Each number is 128 + 32 x the weight over its row's rms, rounded and kept within 0 to 255. Layers, rows and columns count from 0. The size above them is the row's rms in percent of the matrix's.

# layer 11 MLP up, 256x64, rms 0.184, rows 187-239, columns 0-63
size [ 95 103 110  90 115 112 101  92 105  92 101  85  99  97  97  96 111  85  85 104  99  97  89  99 109  92  87 100  94  95  94  95 119  82 103  97  99 112 100  94 100  96 105  94 108 113  91 109 112 106  96 105  84]
[[102 121 168  97  86 113 145 120 139  61  85 137 129 168 114 171 157 164 147 127 109  78 182 138 133 127 140 146 193  99 148 139 147 201 143 117 161  86 102 118 129 163 150  80 102 133 116 188 126 160  63 157 148  98 122 119  68 109  94 106 133 126 167  79]
 [195 163 122 156 170 142 145 117 187  83  92 122 120 149 127 102 159 161 154 146 133  48 126 124 127 195 129 179 134 166 139  99 143 165 114 117 152 115 147 111  89 145 159 113  89 143  89 112 112 104  77 132  99  63  90 179 120 106 100 132 133 120 142 201]
 [ 94 110  91  93 144 136 114 125 115 110 164 146 144 150 116 190  90 129 142  83  66 197 142 145 120 149 123 153 174 228 140 127 143 101 113 110 162 110 150  92 103  99 101 162 111 147 153 142  98 118  78 105 125  70  84 152  79 108 150 141 185 103 159 130]
 [ 35 131 160  66 163 174 151 138 120 117  78 168 135 138 115 137 123 101 192 115 121 159 100 182 109  94 142 101 112 163 147 129 142 168 142 131 119 168  78 139 137 151 124 147 116 126 138 109 140  97 112 108 103 108 153  47 120 179 162 176 149 119  63 104]
 [154 169  75 115 159 124 176 146 125 107 163 131 171 109 118 143 105  92  93 125 130 111  76 173 104 103 151 123 112 168 153  63 160 132 155 120 131 188 114  82 114 128  86 191  87 112 177 180 126 133 139 112 146 114 164 151 125  65 160  71 147 142 131 187]
 [136 158 130 121  52  62 115 139 108  73 179 161 141 127 118 116 124 100 156 121 109 180 155  89  80 136 162  88 112 189 148 129 161 169 142 143 174 104  77 117  56 125 113 110 107  93 145 140  65 124 161  94 116  80 143 161 136 103 124 136 182 118 131 127]
 [156  99 140  73  34 145 139  72 160 114 147  96 113  92 102 143 116 143 147 148 160 154 158 133 101 103 141 153 161 176 107 108 157 122 117 124 166  92 119 111 129 104 172 154  95  96 160 165  98 105 209 140 102 109 100 115 185  74 151 184 151 141 120 102]
 [145 116 121  96 197 152 167 134 195 114 121 116 121 122 107 155 153 152 154 114 137 137 204 107 106 163 122 130 114 172 122 174 107 120  95  62  78 129 101  86  74 162 103 225  82 153 140 105 117 110 147 142 125 144 158 128  93 105 110 163  91  96 119 109]
 [108 141 122 104 105 104 134 146 126 119 139 115 174 142 108  92 115 126 144 118 129 128 181 119 144 149 110 192 196 122 139 122 151 127 106 195 199 115  58  82  93  78 158 166  87  71 165 144 123 161  81 128 138  68  83 147 129 127  98 164  91 143 104  93]
 [ 78 141 173 165 108 170 141 143 110 148  99 119 119 141 143 156 112 105 146 144 165 151 188 173  82 174 102 191 126 107 176 170 150 102 120 112 120 177  67  93 102  84 119 133  76  70  94 113 179 115 119 156  87 121 141  99  82 125 152  90 102  93 120 143]
 [107 137 157  76  87 130 138  96  74  73 174 172  71 118  86 130 113  83 152 123 164 161 135 145 100  65 162 127 183 145 112 131 164 171 128 166 169 128 162 112  90 120 140 141 138  83 123 112  93 148 145 121  81 136 100 168 137 192 114 135 119  93 189 147]
 [ 83 133 120  94 152 124 156 141  83 124 164  35 117 165 176  83  75 119 118 129 162 123 105 161 106 113 174 189 127 123 169  75 116  96 113 134  98 144 117  62 191 123 130  81 132 129 113 170 159 119 164 170 134 106 147  93  95 100 140 111  86 147 142 124]
 [136 138 131 143 171 124  87 156 143 166 139 103 155  92  83 135  69  87 171 134 139  76 150 147 109 173 142 178 103 165 134 166 204 139 123 119 105 103 126  77  95 111 124 148  85 145 123 137 130 122 150 102 167 125 114 159 114  47 168 141 188 101 114  62]
 [130  78 141  96 110 136 127 163  88  92 136 105 120 160 107 158 143 135 171 102 125  54 137 133 147 140 154 162 172 120 126 164 103 193 122 161 176 114 143 139 140 124 162  95 129 141 176 185  65 112 135 159  86  99 134  73 160  89 176 124 114 139 183  62]
 [ 98 128 175  72 106 135 142 106 108 129 144  74  96 155 109 177 120  95 130 124 188 155 121 155  64 110 207 155 161 132 152 142 107 146 124 152 176 127  84 121  73 133  90 149 124 181 138 184 148 158  99 165 155  65 116 141 113  61 144 134 131 141 137 116]
 [154 151 126 104 111  43  63 120 147 117 162 134 138 123 132 128  95  80 164 133 167 132 128 120 126 139 103 149 122 117 169 244 125 120 115 140 132 135 144 147 186 101 145 112 127  46 130 122 119  55 114 172 122 148 150 159 134 111 164 103 141  76 112 118]
 [ 81 135 171  93 135 166 121 100 110  67 158 112 102 150 134 162 120  96 102 157 180 152 128 147 142 130 157 137 106 145 129 153 193 154 145 176 103  37 184  93 126 133  93 157 128 108 165 133 100 102 125 198 142  97 109 127 142  56 106 110 115 141 113 178]
 [106 128 126 134  71  72  91  76 136 145  46 106 107 110  82 149 109 113 141 106 164 131 146 146  89 107 179 155 150 117 117 157 107 151 119 220 176 123 124 131 108 102 172 102 122 166 167 132  84 135 162 140 101  83 139 179 129 145 117 157 155  65 136 113]
 [144  65 162 127 119 124 100 111 199 151 185 104 135 136  76 154  30 128 139 142 138 123 117  94 172 173 141 171 112 130 132 164 109 122 133  91 128 169 158 131 178  58 169 129 100 108 154 147 109 145 156 149 116  88 125 131 121  68 135 143 110 115 123 184]
 [ 83 127 117 113  99 125 150  89 147  92 121 119 132 142 107 136  51  67 142 160 130 143 152 173  67 132  99 176 158 193 192 142 127 131 129 133 161 112 105  98  61  74 156 134 110 168 173 130 131 146 169 134 119 128  69 160 119  55 103 116 142 127 128 124]
 [158 103 118 146 106 103 156 155 136 134 142 154 115  99 142 198  71  46 131  84 117 123  95 109 175 130 165  78 141 124 162 167 169 157 114 144 158  88 101  46 110 109 112 167 164 113  95 153  98 118 134 120 122 162 156 173 121 102 101 131 126  70 168  91]
 [136  63 138 165  93 152 149 144 114 133  63 120 104 158 133 137  82 101 102 100  97  54 112 106 165 125 138  88 178 153 187 172 172 159 124 115 162 118 146  68 118 176 150 115 119 151  97 148 149  93 114  98 173  93 130 116 124 133 124  56  99 150 156 165]
 [ 87 116 151  76 153 138 113 138 136 104 159 118 131 172 166 204  89  93 135  57 101 126 173 133 130 169 121 152  87 112 105 122  94 144 173 158 112 122 137 154 141 124 166 113 141  74 186 132 116 160  85 146 128  85 185 156 122  63 120 112 133 138 172 187]
 [ 75 151 155 118 114 152 124 180  75 121  75 140 140 147 140 109 168 127 128  71  97 110 101 123 104 113 113 125 179 150 153 153 172 140  97 107 210 171 128 100 123 128  99 107 114 188  89 136 131 136  94  43  98 126 120 122 122 139  77 144 133 135 162 202]
 [134  71 159  90 155  53  97  97 116  38 161 146 158 110 145 145 131 150 113 111 164  86 134 105  98 122 100 125  96 111 115 129 161 208 147 119 192 122  77 102 114 133 127 127 111  68 135 165 157 136 138 159  93 162 171 172 137 135 134 111 165 136 108 163]
 [102  90 153  86 192  89 108  89 165 177 114 149 175 158 116 108  90 140 112 152 197  63 132  82 154 121 119 176 148 131 140 175 156 101 122 113 119 123 146 111 141  93  78 131  83 157  84 131 108  98 115 137  38 137 147 147 142 139 121 133 109 147 114 186]
 [131 119  93 116  98 136 134  86 138 129 136 105 173 184 182 120 105 149 157 113 124 147 108 157 176 142 152  99 140 163 183 122 114  82  58 138 163 149 147 149 135 148 106 155 121 145 109 175 165  99  92 137  47 111 135 127 102 143 208 141  93  89  67  85]
 [165 110  70 156 177 105  98 161 118  43  87 107 209 107  93 174  91 111 186 150 100 131 125 131 144 132 210 159 164 114 121 176 117 143  99 120 112 109 181 114 118 124 110 153  80 131 125 121 100  96 151 151 115 148 135 129 116 130 131 119 193 113 127 150]
 [145 120  88 116 129 101 146  89 138  71 174  92 166 112 130 144 103 182 110 116 146 153 121 179  81 135 188 181 137 171 120 114 113 132 135 147 177 122 101 112 203 130 157 146 113 144 123 165 116 167 121 101  94  60 135 109 112 139  71  81 168  60 129 122]
 [132 123 130 140 149 139 142 116  94 115  23  81 155 159 113 168 131 148  98 127 121  98 148 123  89  94 202 197 156 150 158  93 125  87 104 115 113 117 132 150 179 105 139 166 101 120 126 120 140 101 106 117  72  74  99 135 137 111  82 169 162 154 168  79]
 [ 91  47 107  91 141 149  80 163 100  78 146 170 156 145 147 146 121 113 123  57  92 145 157 152 113 104 125 184 127  89 185 178 128 133 145 165 134 168 147 107 139  85 108 191 101 119 103 139 124 132 131 162  85 169 106 112  84  95  97 110 156 161 165 113]
 [110 139 128  75 185  93  99  80  81 138 148 149 137  99  99 124 108 115 156 125 191  91 157 117 155 127 185 151 124 120 117 109 139 121 189 108 142  55 122 159 130  70  92 192 123 172 100 119 136 115 145 107 179  71 127 153 183  98 136 119 136 118 104 176]
 [ 78 139 190 120 164 109 144 170 162  89 121 146  88 105 135 197  93 127 105 129 148 142 189 136  83 144 214 125  83 124 172 155 177 105 135 139 170 117 153 100 115 133 197 137 131 121 133 129  88  95 133 159 131  95 104 138  83 158 113  71 119 108 141 158]
 [127 105 133 176  95 138 117 141 117 109 200 160  93 141  97 152 127 140 106 106 113  98 100 190 116  91 192 159 194 173 139  87 142 138  78  84 108  64 112 114 159  99 167 164  97 111 151 178 129  99 100 137 105 159  67 126 122 140 120 149 100 126 109 181]
 [126 123 208 177 153 124 148 128 107  82 108 176  93  85  95 161 108 142 101 110 141  85 186 170 106 116 168 130 106 129 213 121 138 172 119 133 119 119 129 168  95  78  94 174 133 112 133 150 150  88  98 117 181 128 125 164 103 103 136 120 201 113 130 104]
 [146 127 175  95 103  70 158  97 174 147 141 123 125 120  82 192 155 108 128 102 135 139 183 173  97 158 164 189 122 120 168 116 120 139 125 118 119 123 136 103 138 132 122 160 130 161 161 117  81  93 154 153  54  79 122 162 191  78  92 103 150 114  70 151]
 [111 108 179 147 153  42 159 159 122 150 111  96 112 153  80 114  74 125 176  64 172 123 149  92 100 144 110 135 154 152 196 116 147 101 127 154 120 166 129 154 143  94 140  92 128 162 163 167 113  85 100 127 148 114 124 131 181 145  98 125 125 149  43 149]
 [119 127 169 148 145  65 169  87 116 103 228 158 157  95 119 114 109 115 119 109 115 159 131 136 196 129 154 157 138 129 109 124 169 143 140 114  99 112 158 126 165  69 112  87 132  53 134 123 103 127 144 115 149 156 103 234 104 128 116 111 135 118 126 162]
 [142 150 146 180 138 110 183  76  78 132 118 126 155 123  93 112  95  91  96 103 143 163 106 148 178  70 186 138  95 141 137  46 195 141 167 116  89 152 137 109  94  92 128 132 109 122 105 115 169 167 144 149 150 126  71 188 143 103 101 113 117 105 141 151]
 [119 124 178 194  83 133 141 151 141 131 122 144 120  97 106 165  89  50 132  53 141 129 157  97 137 137 104 139 121 103  94 181 161 145 112 138 171 133  94 110 125 168 136 128 152 166 148 142 113  91  89  56 106 137  57 118 127 132 160  85 174  91 135  85]
 [168 170 124 165 120  40 191  93 177 115  66  78 119 113 142 111  60 156 114 129  63 117 132 165 137 106 106 123 166 148 154 121 168 149 145 136 114 141 107 141 103 140  91 107 113 104 110 144 131 186 147 146 135  52 170 128 128  83 115 124 162 104 146 127]
 [ 90 125 171 138  97 132 156 106  78  88 172  85 227 141  87 179 127 104 107  96 192 116 175 151 106  98 135 152  91 142 121 115 150 118 126  81 149 176 147 123 134 174  89 106  97 110 122 208 126 102 157  99 150 129 129 130 150 151 114 117 161 132 135 170]
 [146 152 118 173  78  57 166  95 104 113 145  96 192  87 152 150 106 110 171  85 137  92 100 145 155 151 108 141 186 156 114 105 150 135 105 121 144 102 156  31  83 147 101 107 125  97  97 175 176 108 164 109 137 114 134 110 112 148 123 110 155  99 151 173]
 [107 103 107 110  89 136 106 125 137  95 141  77 135 144 168 146 132 100 100 110 122 146 137 151 166 112  94 161 107 100 152 155 118 164 126 143 229 139  68  93 139 156 193 137 158  86 159 191 107 113  60 134  66 153  94 142 106 116 163 112 167 147 157 107]
 [125 145 109 103 153  76 155  70 120 137 104 136 119  75  72 150 117  82  86 129 140 108 144 175  77 182 115  84 131 146 132 108 151 153 156  82 138 106 102 120 121 122 129 128  43 131 154 167  98 161 162 115 180  91 128 148 144 146 115  84 123 130 186 201]
 [125 195 149 154  87  96  97  85 114  63 123 175 111 103 113 128 130  79 112  75 162 102 122 106 143 159 143 113 161 132 133 153 155 134 107 137 215 201 117 121 139 126 176 120 110  68 110 170  87 127 171 130 119  69  90 119 135 104  95 149 120 152 159 140]
 [ 96 115 202 111 109 100 143 158 170 132 170 142 119 134 110 180  86 111 116 153 140  95 149 114  80 130 114 117 197 134 163 170 128 185 128 126 178  75  95 114 126 114 153 126 139 133 152 130  71 109 183 112 102 130 156 125 163  71 156  83 172 165  68 105]
 [145 159 140 144 144  99 130 145 151  85 162 168 158 122 128  91 110  88  92 105  69  91 124  88 114 174 143 117 149 208 130 184 200 147 128 157 152 138 157 121  95  75  90 109 124  98  73 151 156 114 106 177 130 110 139 137 146 142  53  88 154 127 108 159]
 [ 92  78 171  95 117 151 161 143 108 109 129 124 106 180 125 190 144 172 161 149 121 144 120 114 125 104 143  95 192 199 200 180 159 122  96  67 126 165 114 121 144  74 135 116  72 138 137 142 129  83  85 115 121 103  64 120 104 136 153 129 128 117 122 160]
 [134 168  98 110 147 114 130 134 141  80 111 133 103 161  64 152  53 182 169 106 117 128 154  91 132 140 126  87 116 140 195 172 155 138 159  89  98 137 179  83 143  72 107 148 145  96 155  81  60 158 109  92 125 125  88 152 175 164 128 124 113 120 156 114]
 [ 80 101 139  85 129 102 132 127  60 154 154 100 105  88 131 134 120 109 166 118 144 165 105 195 123 150 132 154 146 168 119 141 165  79 136 135 170 141  95 182 136 142 133  74 110 158  94 147 143 159 116 105 158  84 135 115  74 137  60 112 166  56 122 189]
 [111 106 138  90 102 137 175 126  72 120 140 148 123 135 102 134 147 153 137 126 224 147 190 163 121 156 190 108 124 132 116 108 136 123 169  99 137 113 103 136 141  91 161 105 131 100 161 139  42  77 167 171 123  82  92 168 122  66 114  88 143 103 111 115]
 [111  73 170  82 119 135 178  88 163 115 113 154  68 119 125 130 141  84 151  83 139  86 121 161 128 146  93 165 156 120 145 114 110 142 195 111 189 194 179 139 122  85 102 105 119 144 117 157 162 161 135 137  79 134  86 143 156  83 147  57 109 127 149 132]]
# layer 11 MLP down (transposed), 256x64, rms 0.158, rows 187-238, columns 0-63
size [ 97 109 128  90 128 110  97  88 105 100 102  84 101  94 100  92 103  78  90 105  96  98  85 103 110  93  93  98  99  90  99  95 122  93 107  87  94 106  97  88 100  98 109  92 110 117  87 117 117 109  98 104]
[[153 131 158 117 121 123 143 114  90 120 115 107 149 123 166  90 145 153 104 141 118 123 118 134 125 114 128  79 144  86 185 105 114 104 170 182 131 112 168  94 152 136 162 179 121 170 133 138  88 126 178   0 147 137 171  94 138  83 158 180  99 128 111 122]
 [184 155 121 102 121 155  91 174 141 135 160 178  81 149 179 129  91  96 109 143 122 128  96 104 135 111 155 117 118 166 129 126 152 120 147 112  67 116 142 149  63 118 131 147 126  92 114 168  80 114 162 181 165 175 211 165 127 168  91 140  91  99  75 108]
 [169 174 103  83  86 130 150 116 142  63 108 110  76 100  82 140 139 106 126 119 120 140  90 127 152 139 123 134  92 146 154 145  60 138 109 193 157 109  86 147 152 160 137 167 217 170 143  84 152 179 127  69 138 109  93 125 107 154 116 127 119 141 162 164]
 [ 96 131 154 137 145 126 207  94  96  96  72 169 165 112 131 146  93 120 140 153 122 118 134 175 124 112 163 112 165 127  29 138 171  84 114 152  60 138 150 165 178  94 182 119 117 155  89 100  86 144 123 110 135 133 144 110 100 127  97 186 122 105 126 118]
 [132  87 113 112  66 160 119 143  74 139 122  97 128 137 146 135 147 144 132  63 109 170 114  89 118 138 120 161 161 117  88 153 160 142 149 109  71 116 171 205 152 187 138 142 140 162  83 149  68  90 151 113 130 115 121 104 198 105 165 164 124  99 124  70]
 [143 150  97  78  81 108 150 161 182  51  91 118 114 143 164  95 127 117 192 115 124 135 174 135 110 119 156 103 109 178  95 138  76 119 128 107 126 133 118 134 136 117 145 152 190 139 200 108 137 143 133 141  55 118  99 101  81 193 112 120 113 180 114 142]
 [136 121 126 124 155 159  81 141 165 155 123 150 104 158 121  16  89 114  87 147  98 161 132 113  98  95 175 122 157 187 136 129 211 152 126 161  90 101 104 128 127  98 127  90 120 139  93 160 165 132 120 115  91 100 139  51 147 116 141 113 139 137 174  99]
 [ 98 103 102 161 106 187 141 159 123 162 144 178 124 108 147 124 116 118  97 167 117  98 102  61 123 123 134 158  98 112 171 107 101 177 160 174 160 126  85 153 132 115 179 116  93  76 119 123 158  74 152 141 140 205  52 111 129 143 179 110 141 106 163 152]
 [148 184  88 131 153 128 103 112 138 181 143 168 132  93 122 124 112  71 149 108 186 187 164 159 134 119 134 116 111 111 121 135  91  66 138  81  91  90 116 133  38 115 166 151 134 186 130 116 124 105 204 131 126  98 155 135 142 174  77  98 124 132 150 118]
 [148 146 140  81 144 147  97 110 170  55  85 103  69 163 121 134 151 145 119 179 183 114  72 143 131 141 111 117 165 146 113 181  65 129 121 130  85  73 126 144 150 129  97 144 124 130 172 163  88 148  92 166 161 144 199 137 123  95 118 175 142 137  98 159]
 [127 111  98 144 191 166 112 127 192 125  96 100 162  85 175 120 105 139 113 120  95  71 105 107 111 177 109 133 102 153 158 145 197 164 175  84 105 160 100 119 130  50  59 157 136 139 146 126 158 126  80 135  98 150 129 112 122 106 168 122 137 174 101 148]
 [179 135 137 127 104 104  91 105 161 171 127 162 136  96 102 184 167 106 140 135 103 119 148 115 156 160 124  56 131 116  97 132  80  72 159  86 178 158  99 142 141 124 173 170  53 151 139 124 128 147 132 113 117 130  96 190 217 145 141 144 104 150 124  99]
 [169 104 134 160  79 117 105 174 133 183 142 131  97  69 119 103 106 126 163 121 134 137  39 102 168 163 136 138 172 126 120 132 135 110  60  88 123 112  98 160  78 161  95 137 162 126 155 105 158  89 130 147 149 119 135 102 156 108 161 185  93 101 183  77]
 [155 112 131 133 170 128 158 130 161  74 116 145 105 247 135 159 120 107 144 154 114  59 129 171 103  60  98  85  87 141  94 165 130 103 153 143 150 177 152 105 115 114 105  98 164 144 126  78 137 177 142 112 149  97 103 154 112 137  95  93 148 127 160 129]
 [123 100 100 127 104 152 132 174 145 114 134 120 132 107 160 103 118 126 108 110  90 110  57 142 168 175  81 137 196 119  96 150 133 115 165  93 115 143  94 172 117 112 187  92 166 109 122 122 168 130 158 120 150 206 141  73 121 143  84 138 183  98 181  74]
 [ 77 180 170 149  59 112 133 170 118  81 135 185 102 167 136 125 149 110 101  96 123 156 133  86 179 128 145 115 126 106 118  84 165 157  76  62  84 164 146  97  48 149  87 105  95 102 149 112 159 143 110 100 163 137 131 116 134 145 158 147  93 136 111 149]
 [175 124 102 144 115 133 165 115 107  68 100  98 117 185 130  79 164 142 111 118 140 135 146 119 154  72 102 112 110 185  97  92  74 185 108 134 147 110 153 237 186 134 158 107 149 144 142 147  97 132 141 151 172 136 130 107 159 103 102  74 102 117 138 117]
 [155 122 171 130 196 147 159 151  77  83 158 188 158 191 160  93 138 147 140 138 120 100  91  87 115 166 120 121 127 181 111 132 119 173 101 123 150 117 156 109 162  66 110 124 186  79 118 135 194  66  89 151 144 125 123 105 130 116 121 105 121 103  93  93]
 [ 90 181 134  95 158 144 189 138  75 128 134 135 154 180 178 137 191 141 110 100  88 132 129 189  92 108 132 100 128  95 149 146 138 157  98  90 161 104 151  94 139 173  84 103  40 126 105 159  96  94 104 159 133 116 158 148  87 146  92  96 137 159 134 127]
 [115 122 162  94 155 141  59 149  99  77 132  56 152 115 111  97 103 124 161 148  79 114 126 163 119 154 106 166 106 108 160 105 116 123 162 106 122 118 161 166 110 140 132 152 159 153  61  89 156  64 208 170 111 143 152 158 116  79  91 148 141 174 113 109]
 [153 126 131 176  98  90 173  84  77 161 174  89 126  77 176 149 132 123 117 163 171 133 144 125 141 103  89 166 129  95  92 110 221 103  93 127 161  87 135  92 142 149 119 140 165  93 175 101 128 179 131  80 137 126 135 134 127 104 143 199 118  94 106 132]
 [154 114 132 204 145 183 148  76  98 108 174 126 135 172 177 113 113 119  76  72 122 117  99 151 160 116 126 134 134  55 103 144 100 140  87 184 158  95 109 127 100 124 142 166 141 132  99  75 148 108 165 135 132  79 106 140 111 115 150 175 134 167 177  78]
 [161 108  67 164 144 102 110 132 135 131 123 117 106 126 141 121 144 116 158 151  70 146 183  83  87 127 103 114  91 113 204 113  87 167 172 118 108 163 134 146 161 140 130 125  80 134  77 122 100 168 114  34 154 154 115 157 133 161 113 161 101 187  85 110]
 [153 113 128 161 130 142 109 135 158 145  97  97 181 124 154 106 109 149 149 114 131 166 161  99 130  75 127 129 108  58  98 100 190 118 122 169 126 118 179 195 117 114 173 129 101 105 144  90 119 185 107 104  98 144 189 155 114 135  67 209 105 103 124  91]
 [120 121 146 119 135 126 137  97 176 174  96 146 111 121  96 142 148  93 166 151 146 131 145 115 142 145 125 106 130  81 139 177 118  72 109 119 134 144 100 129 125 109  52 127 106 158 138 134 129  78  95 149  67  74 229 143  94 136 155  74 145 195 162 175]
 [134 154 140  38 110 132 146 210 127 173 167 166  57 109 119 141 167 120 100 148 110 152 118 126 104 165 129  51 139 174 119 113 133  56 120 115 147  73 161 112 153 149 146 151 138  90 137 132 142 115 134 130 110 158 168 156  77 157  95 106 115 150 100 144]
 [ 80 122 119 153 144 152 120 128 123 113  95 110 145 111  66 168 134 118 127 169 169  84 106 133  89 192 115 133 150 113 122 166 138 126 101 109 158 119 164 153 228 154 113  84 190  73 149 134 113 164 120  97 126 132 166 118 106 175  76 127 105 153 183  85]
 [ 71 106  90 120  68 146 109 100 103 154 148 179 119 181  81  99 139 177  94 113 144 125 142 143 159  67  90 130 208 142  78 108 156 133  93 106 154 111  87 105 135 120 126 191 180 174 123 131 143 124 122  86 158 156 131 168 114 105  86 100 152  98 141 134]
 [115 123 153 116 118 143  66  89 152 137 149 125 140 179 115 150 162 132 112 118  91 148  87 135 149 125 124 134 121 147  70 146 244 114 153 113  89 139 149 135 103 154 148  66 140 100  99  95 197 102  87 181 148  91 120 132 155 137 167 111  91 141 181  96]
 [ 79 114 123 111  78 173 130 124 173 124 176 177 150 148 109 124 106 136  85 158 131  95 101 164 156 124 107 118 130 112  59 212 118 143 104 145 110 150 116 124  71 108 163 109 128  95 174  89 178 148  67 205 155 175 139 109 104 126 152 147 123 126 103 133]
 [128 154 104 110 123 122 114 138 141 156 144 121  77 152 117 172 162 123 191 183 152 119 138 118 100 131 172  75 150 100  75 116  99 110  93 137 191 118 143  94 118 144 115 138 144 178 118 146 140  95  56  93 161  65 116 128 107 196 130 124 176  94 198 113]
 [100 104  54  81 192  99 130 132 112 130 122 125 182 131 148 149 128 135  65 114 108 111  93 167 113 153 144 161  77 154 174 155 110  97 124  91 173 165 157 125  77 107 116 128 188  78 176 105 141 133 143 102 139 141 128 161 161  51 137 131 127 167 128 166]
 [ 91 141 150 199 140  90  90 111 135 131  94 121  88  84 178 137 134 163 108 158 102 155 158 148 144 117 190  89 134 145  97 111  94  25 151 114 107 112 168 135 173 147 148  91 113 115 157 125  95 136 137 171 159 167  81  92  85 149 106  82 158 119 124 119]
 [120 132  93 156 211 138 132  93  91 165 102  87 130 107 132 138 155 135 147 155 145 111 182  40 138 185 124 187 132  83 103 125 174  48 160 126 132 149 112 100 111 113 117 144 139 110  88 100 105 131 137 114 139 126 151  65 161  95 101 100 126 168  90 142]
 [123 143  77  99 111 151 102 142 113 113 176  90 140 178 116 106 161 168 114  59 126 135 132 142 124  84 151  84  62 139  95 153  86 138  79 149 217 190 135 119  75 107 126 115 139 124  92 159 152 158 207 164 153 131 148 149 136 146 128 147 107 116 119 121]
 [143 122 163 156 157 135  83 134  84  77 125 162 141 138 117 146 136 137  76 129 175 164 138 152 186 117 135 149  95 139 142 128  84  78 101  87 122 154 136 169 165 126 161 135 160  92 110 159 117 190  72 165 153 134 116 139 111  76 175 136  69  52 134 173]
 [143 142 150 137 188 136 117 128 172 209  91 101 110 103  96  43 130 158 140 137 148 133 161 108 139 109 157  53 167 120 126 116 133  96 124  90 143 131 169  83 114 183 114 138 182 109 118 170 144 166  73 110 129 110 121  67 133 153 154  96 134 114  81 122]
 [109 155 166 150  99 136 169  92 127 163 140 139  64 110  93  80 148 122 102 172 187 109 157 130  54 195  91 134 157  83 132  87 153 150 146 124  66 141 153 128 145 155  88  95  96 103 168  97 144 144 116 154 153 159 138 136 130  80 100  89 153 151  82 102]
 [172 105 143 132 114 162 123 137 158 141  59 133  42 139 142 102 127 156 100 157 125 155 132 193  96  72 136 103 114  98 148  47 186 174 124 115 113 159 137 146  92 146 158 110 103 128 109  75 170 136 177 134 154 111 158 168 160  87 148  95 150 147 129 119]
 [119 164 138 106 143 118 172 125 121 178 147  82 127 151 122 116 140  96 113 158 161 153 141 140 133 103 141 152 116  66 157 106 164 143  56 155 161 108  88 120 128  89 138  80 191 195 125  85 145 132 134  30 156 179 120 122 159 115  79 100 120 137 116  88]
 [104 135 101 106  85 199 152 109  91 127 130 167 138 102 125 125 154 113 131 149 148 109 123 175  82 145 150  98 195  90  44 134 168 161 142  98  68 133 128 116 124 115  90  66 195 148 143 108 167 128  69 151  97 141 124 114 134 189 155 120 101 118 136 136]
 [137 123 107 121  91 119 137 143 126 111  93 131 109 105 130 163 216 109 169 123 184 151 105 107  94 128 126 115 194 130 199 123 153 116 124  96  92 139 162 161  51 144 111 140 187 145  98  78 138 133  92  94  86 122 161  92 152 135 167 163  86 114 138  75]
 [127 173  90 172 152  76  47  84 149  76 165 143 130 126  96 155 176 161 100  92 158 162  97 106 208 155 150 150 146 132 111 143 168 136 156  69 103  74 121  78 127 116 101 104 153  97 111 143 127 136 171 147 133 164 127 130 113 153  76 113 117 140 140 156]
 [105 197 154 141 164 104 196 162 133  93  55 179  65 115 115 127 169 121 110 150 124 137  84 115 111  74 163 113 167 107 136 132 132 158  89 101 137 144 124 115 160 139  38 155  98 162 160 114 182 131 116 116 180 112 147 127 128 145 127 100  96 105 100 132]
 [122 120 129 169 102 160 190 118 120 137 164 107 150  82 208 144 126  95 156 137  78 113 117  92  92 118 130 122  91 125 121 160 151 166  99 157 138 184 143 133  93 105  85 170  57 152  79  83 129 178  73 113 151 143  96 178 137 143 155 132 125  96 175 115]
 [187 155 145 146  99 134  61 178  80 156  68 129 130 100 131 152  72 156 100 115 115 135 125 150  64 176 135 125 140 145 107 106 108  82 124 148  83 160 171 182 138 112 143 116 129 184 156 108 162 122 127 189 115 123 162 112  93 154 169  73  96 102 141 102]
 [165 137 105 122 173 161 116 101  83  77  83 114  68 166 162 137 132 153 119 128 125 132  74 122 182 121  86 128 116  48 115 118  55 190 129 149 163 181 131 107 133 105 112 138 127 122 142  48 181 119 109 152 113 116 154 139  99 160 147 106 139  91 123 142]
 [129 143 111  99  75 109 102 113 139 181 180 171 137 182 125 140 143  98  69  73 149  84 163  87 130 148 113  91 135 127  78 145  95 175 132 183 168 134 138 176 132 153 115 115  95 135 123 121 130 170 108 159 142  84 155 161  45 121 120 105 132 172 177 128]
 [103 137 105 110 118  84 119 121 226 192 117 153 104 136  97  76 126  92 150 131 150 118 130  77 173 141 173 123  83 116  91 113 150 120 159 124 138 114 130 184  72 125  87 104 161 190 203 132 159  92 168 130 120 119 155  88 146 148  93 129 112 129 127 149]
 [109 114 140 135  80 157 106 139 133 123 117 140 163 136 142 166 185 100  77 107 136 146  82  89 132 127 167 166 149 187 128  94 194 126 156 147 132 117  82 170  88 146 193  51  75 163 102 126 137 137 118 148 122 128 189 120  66  95 125 105  86 108 121 133]
 [173 176 104 154  53 133 129 107 193  93  76 138  90 115 158 160 107 143 117 137 133 147 115 136 148  76 172  96 144 163 120 130 188 170 105 107 105 148 187 110 103 115  76 146  98 176 122 101 175 119  96 119 116 126 114 109  98 217 129 144 131 136 103 135]
 [132 181 203 147 126  95 145 103  96 122  96 125 139 119 108 129 149 110 172  54  66 147 143  85 126  97 158 136 100 172 130 100 102 160 117 129 108 134 127 159 165 108 182  64 109 150 133 142 160 110 128  65 132 110 104  85 131 194 135 132 155  66 162  97]]